Weights of a small transformer language model.
Architecture: LayerNorm before each block, learned positions, biases.
Each number is 128 + 24 x the weight over its row's rms, rounded and kept within 0 to 255. Layers, rows and columns count from 0. Numbers have three digits each. The size before them is the row's rms in percent of the matrix's.

# layer 3 attention output, 384x384, rms 0.0355, rows 276-383, columns 336-383
108:139114121139133133123065075204134142145104091177125131157121179131075103152176160134128152106080104145115138104146079126116150138149094094128116
084:103101140133164155098139092065123151156159142094157162096107116137144135119099187158184124126100128138133133078127110166150108119106101095074098
110:078114099136126138155111142154142137146070150092126068149144121138113135149089121066127081132132067123102155191135177144132154167151078147105136
076:179113145133097106112102121108135064139205138134137123140123107109127162118148121109107139064108184121075100150080093134166156072100142096125132
093:131129164148136143129116124082110108115110102115124137136113071089144180135115153100160119138112098075114148120146127135130149141079108134139115
090:132099104075171153109130140150116138092158083175089154115088135121137090165110144167147144131133119178127098081121098105146090109098169106103145
106:063145108140139156124111164131106168146127108114064124107146193148106129143137114092138104101137100154125129146109153124131149141136164142129118
104:136188165132134122126085127137073050049141072148098149129081173122144132094155128115142147073137166137171116093093066103141082059091144122163104
089:133091145148135166106086121118110096135137161114126149102081099110104159157104176154146134111105133162163163141118109147123108123117147139108082
118:171124131111233125053107134177139153132158110114171134101106099162108075110165152149082106173097107177132085135147125106132092154100078075134113
091:106160077133102100104128145131070158083174099160218141113149154116171112136120099151136151181139116105147181116168119115115144155212160144169135
092:107095097110117113123107119147137094127100155145119159095149121099119170122123134119102152119133123124129173152135123164136113173156112067127111
086:140131159140195125104133129186113149123114087169109171097107157108121098144177147163113102130132115172121077102140110132108089113117139104129138
099:128106146146146104099135126069118090131108166099160103114159072165148149147085129139104071123103138094112183202133142093153112166147183102138133
103:093102127112101151135148115124111141171091128139120185103146149172139132157108131161155154116106098173134137116111076119135123148108164072081148
116:170108105119184156113182178126121201159147157102125126134107142159132074147137125110100093144116075156146075167140168102103104145124125090148145
110:150156113115157121060121136137083158114113128138137166078148084133163155153103102165155110145140133122165102117109107180117084117070131119095085
089:107145142210110133150087095139155098176126130130142088188081146100105116116081172105158129130112104136138154150162171150083133136141117179142139
084:089148105097179146114151146112091175143095126142057115102119133120112118156112101119121100108151091106186102107117115166121074151146103110059076
094:143105165141176118142136142141101137123118119132139102113151117161146100094161144127129084126082121182112105145142116044157120140105139104149161
085:087111127159086083134135100100156161148115119147147148141166115116126183118129117151185100144122138069122162105089116116105150122100202140148144
109:128114162157111130145080077116131071055133092141145166158067116106119143115084153165181144159078119143170134128162067122110077112126139131100140
100:107133123127087131167126108136117145149120136101178135127173158174147183167097121111126150146077116104094167207134114103111140143128170110114129
129:059197117110094118166149182129107083122139101118112073137130149112169142105091063087157132137187105129128108118079118135147080093158117198109147
094:147139146177158119118095133138113113103153095135128126131107103121131145102155125136124119148113124139127142096165121112118125093097151174153112
100:130096122121090145118091137151165108136127150116116134105166122117102115137162120103118119119128137127155163161120134153117138162155098122148092
097:089101088069120134123151211115158144141077151115098146092203084117144156151120106115123118134135109119094141172131161135163139208124134090131136
095:115151119187151131112122136131125120141157138094190112101145105136185142143134130127160130158136117115089137148134174125144165149105142166158120
125:116115156152125186153117138076187096138146148086123101140096148114108138134108141064139186109122158119108173143141184109165116117097137132167113
123:098107127128111138152132123149177078131142126141123087156125124119101099125137153106146137134143123136109141141083090108152094147123126120096153
114:172152127185157143045089106128074131151115161109123102121108138152154133126099125170154061068117144141116148139106109169115128109099160109130124
094:191111080080104110112148121120134143120142177114138171139192091128118154173114104133076128130132170130154140174179185145095164117169138148153106
111:152143152148189156094131151135089150130125104182103128124108130142095120109181144156133132122115121163115105101123108142098142147137117128109129
116:103121115122111161129105097103157140117138102179118125151133097139097150131117153151157159151120087121129131108127078125102126182130099153040149
099:120102162173099121149112080151146115139188128118151118162124097156122146142129146126166145141100069127115132110107103102115159128120176122103157
114:129131128140135112132142145113097133143142126119146112143120108128155133116108113122123138131111127132120117131148127131119135118113137131139144
096:036131138111123171142159130119167109172096116084104123126134123135136127121083127093144114151188103175145160127116145151131073123143112171091123
101:071113127095080183166104120126196073123136110135066122183100099080081097097111108138097216164179124163126148096111097120131086121106148175101133
081:121112105135157107115113121137147133136093080135121086151106127140104102106114112128076135127095122135059122115074119123116137130114109085116146
082:136103127135139165140120106085168129161150157140121167119115141127097165124104145160133152142117110122151153133120115135115124102128127114130102
088:172181157139128114099129148139119097057161085162126135115093077077130115068196107132107157151168136170106091074159149110125117064111073133195123
096:086131130138153082146154125141128171121122123185130126158146136080142140118167107109105161122159123131090137069133132140153171100140167125103138
091:122129129133139116148167122119084180167108117143101114138147139136117133154114125088151101147119080113125083148098154145111147136153150096076143
113:142149140186091097130158151118142123119159095131139097157104114160138096073160149125132116132102142115090111101124099090140129124113119100121178
078:137129136082116142169121146132085106142073117104076124142128096135106170125116088110123058112152106128126083146140117142105138133150107148086148
115:114162154160143107099164137127100146119147074181137127114122118109167135095142113141136139169144119102136113074093093099134112107124111111143153
090:078186090166095117099103142128122144146089089087170114115156096179166149123110118134132086141119107132142149154119105142135118141112105163128134
114:113129140103102165164120120160156087124090140125086124125114185148103110115131106120117115124170176162163163107090139136123109082153103157166109
105:117123141160151096148133127158151148111089083164127099141125106082146082080128147123091150158115074170092088111162161118137128118121095114130201
104:138107113134109138129148163118180137180097167052160143098143107149137169134107117126121090157126139139147139178140142134096108193119136102122147
087:139107115118150113149145168152132157160074086125151133108168127149154136129151149103119104149103125115079118147157158102117101178122102090080157
100:158116144122133140185142148127134133139160182149116109190109127112077124138128138125069142109128115172072117149178177112146178148175182132131159
092:081142135193112078124172150138132174158167075153194086143116115066156088106164142118158150194107070089052122116169141077148128150121109121132190
085:137162160146157158159128117119123097111169141126129134142106118072151127115143126056124180107185127161130143126152210126168117096128131140187094
101:109129122102086101168161137149096198148107110175140087160158112114122122126178106123144084132141122092066094092133123117144160135154119129090166
089:138074122108135119146108116167182136112147185101156153113120134127101099143157151139109164156147130131145174140131144163101186128165099131166082
120:128139129106100104145180142107124135115152117115178172114174080134161166163115106150112137178125142098123106177159118093146125150129167131136136
106:108143141155124123095149118139097135145132089147106162113078150073163115114145141148166074129142117154127106086117098131106052097117162143139141
099:121146119088149141078148157113130158123109120120094163091082177116161100103113140163134138126122160099176100090186130147140036151111092109159111
093:115141131075126122191197173131130114128129096128143099145154117131125160141098060096102129186172147114149088127120138109142086075109158137108138
097:129111102054174127122150145151096147076100127178101185088169122103106149184112083154113120167175119160157119116126124162095101113156178117097100
087:150128131229178109062120103150093134177167128144194129099104118114114086118136132158131093186099106156153127130172150164097129131155156110184138
101:106101127055063128200186188144168131103139168112096109165136141131134084177156081099133115136166144119113106148143147087138137132144175145167135
090:191061142140117118151129104142152118131138171070140103160106112124099097145115173108146091112148150140139106144144163157067171130134102132141117
118:082151116124128145097152158156145150158124100112147099123121157142132120094116071132076158140135136141129116144056100138155141055095121122156129
089:153125113067173169102147150132090162144142154141105157110145207123132150172151111158089180117136149136156118109132128158102145076162124140123071
103:168136129110175144072120141142129123106196137112139135095136143151129126139153143158119122170140135150146117146185139098129100161132170146157110
106:119107155121101102136170105142147129111137090129124124104099119113148103118128130163125110147110135120105099104097069112144093064084109141109145
083:148111126134103134148085113152124124165106108126153123134105121147111125122129185132187122098075122151094125111116083096108149137079116121097148
097:148176121129142093109152170106056140115143113145146082120123085143145108114169100128130090145113124128096075130114069078099138135128134131146161
091:124137111119091107103143114140196095142140125134125141109191103125132174108134134126109118163181137100108163124103129131110146134157113160151133
099:156118136163099088182125130100104060106157156125146126183054113099128153141140146112150173081111141099106131145155138120163144135141183106120155
095:135103173153133120140128088097138092133151118081165138132090117115163127116093166102190111162125107103120119133169130108134137139145113130122145
097:156112154157185175085069113113130115157075157084126165099109141108091141141078131142129095097115146141155158145153148175097104125116134126162083
109:123107172127181146099122105111135152127131111139103101148129128165108100115135159136148152111110140147094186089091106132127134089072151131138112
099:123081118151163142117116118088158171161125155101144115111155101146124127134107147095085114112047100118121133197114149115102176186102108116110145
111:167105095097132126112114114158153153135099157154135132156126140144073088135141134191088154119099118148136145124156112133098146139154112106127129
090:121105091145095101126147129143105147134158112134134116117143160167143126164122128110165127134112126090116126147090106085128151123116174113102120
100:062153108147124122122158173129108143157077091194097124098143099088135134098159094152105137129163101153109137084086100180151128100146139117094139
114:086102104128082105154165136140176169184115129133151108180141140154109133122086092109132119192106088131106133151146132085125112161166149130135169
109:085116145150119145119194079118194119198108132108135174132079116117150136146062126138181164221167088119174159099138157172082050140101126128124079
119:120151105165136116155131129078103173152139124166141103150157140134149130121122118124133184101100097121097124115141136112129152144125185140062150
114:108142164138153111088154103126080185186112152103115080116140189148131120092129137128138055082140175100109085147109152165143140110147067063114134
115:069080105136079156149148131146160169189133121086150152114147152135129134158117148112164114175100054146122132154125097104114101158137127099103160
077:108121129122157131161110130160148157147066110159095084149090149139102115123118119100143105132142082125141124099152178152112100107154061120093144
089:163148139188177093104117130142101139130131088102190134119083103101178126110109157128137085155102089133104093129177143126122153129120115140136169
131:129152151139116100136149120116098082129155142090138130157091120174157111137091107151168138127118149139160123116090100117120095072084172155136099
084:153168124123138134132123124147119095114136115174106125117111127133120133119161113127138162111155136140151097100102117088133098136120117128119151
082:100110155176174132098123086127125161138116080153099136104104110145136152126116172143183081164106072131096120119141105119114103191115101063100154
119:139123130146130147168113133143196077102189098128167151130073112110099120122124150104159189149132109148120134112134109090134107122109156156128121
118:120188173143141127099119122107055082104143118156126171118091139078174134134134112166177140103162152141131152074097084141142083046088204187162087
101:191142151146145076105121105135117125087142072158150151140111077137152077102138156167118152137117091116116124071110087090118122106087129134147138
107:165110129109109161125133182136127133165098169082086124099122124146096123162143094123104058149132104129156138195154177133086101145141126176176095
133:157135162187123142170126115128110136148159130115164085143107099146118091118166150112115148104100092155095128158102110108112169117092137166144135
099:103128133151104152118128150070099182156076146085129112118171127170160170157092096130118093099085132081102134169132134128149157143085160109120145
090:140169134154120115105126126108120083126157107126136084150107129106139133111119138108123113139112128094117120116127111114140110109133100162155133
103:063151123105141114157159138116119143101097084159132129095176095124135150122125119141096148184152136139143128144131111125147121161175101109098155
098:125140106139131149136153168134154144165133128129105052095139129180121124107128105109126107131139107141133118174030114105103127140100104120146139
090:124179124114110111180143145114100116096131110132149144127140099141148161130110083117165138140157141094179115117122112111124118124122096185092136
107:118090113072120104156126114186202138103136105175119160142153136114071096122174169127062173142127154149125132108185144111141142172201119084106154
101:113139104121070151124135110091134112184101170088130119126184128152147179127072074109125118151133146118154157167116130179102125137143115178084110
089:134127137114152139120128150148120117139117129082114127122129100149115112129146142142085125113152107194142110158092107161133157136111108092120150
082:128122109107113164125100125104140111118116119109070122118116124150111133116135124128109109120145156123111147147107105155113123128120098102092112
109:127124142174196198071101080130144173147132129111124143111106165196097102130098155147140110093077147174118154121084129168125132101095162129121089
082:151140108101130096119117133141077122090138139128144138154075154122152129133127112141138128154120107143183128102186101154089100126153158129125096
102:158121180196135134098090100040103122118144157108135079157087147135162145103093153121160097099100155067136143138126133139137127146101101116109149
093:137166138117161137101111133103046093103145101174108145110094114090152138135135108152117140132148094147156129139109054154139110110154136151113135
088:139126130160123119166128112155185129133205133130155108182138115119084110088194187100133173127130116118122116145153168125105169169164123155136147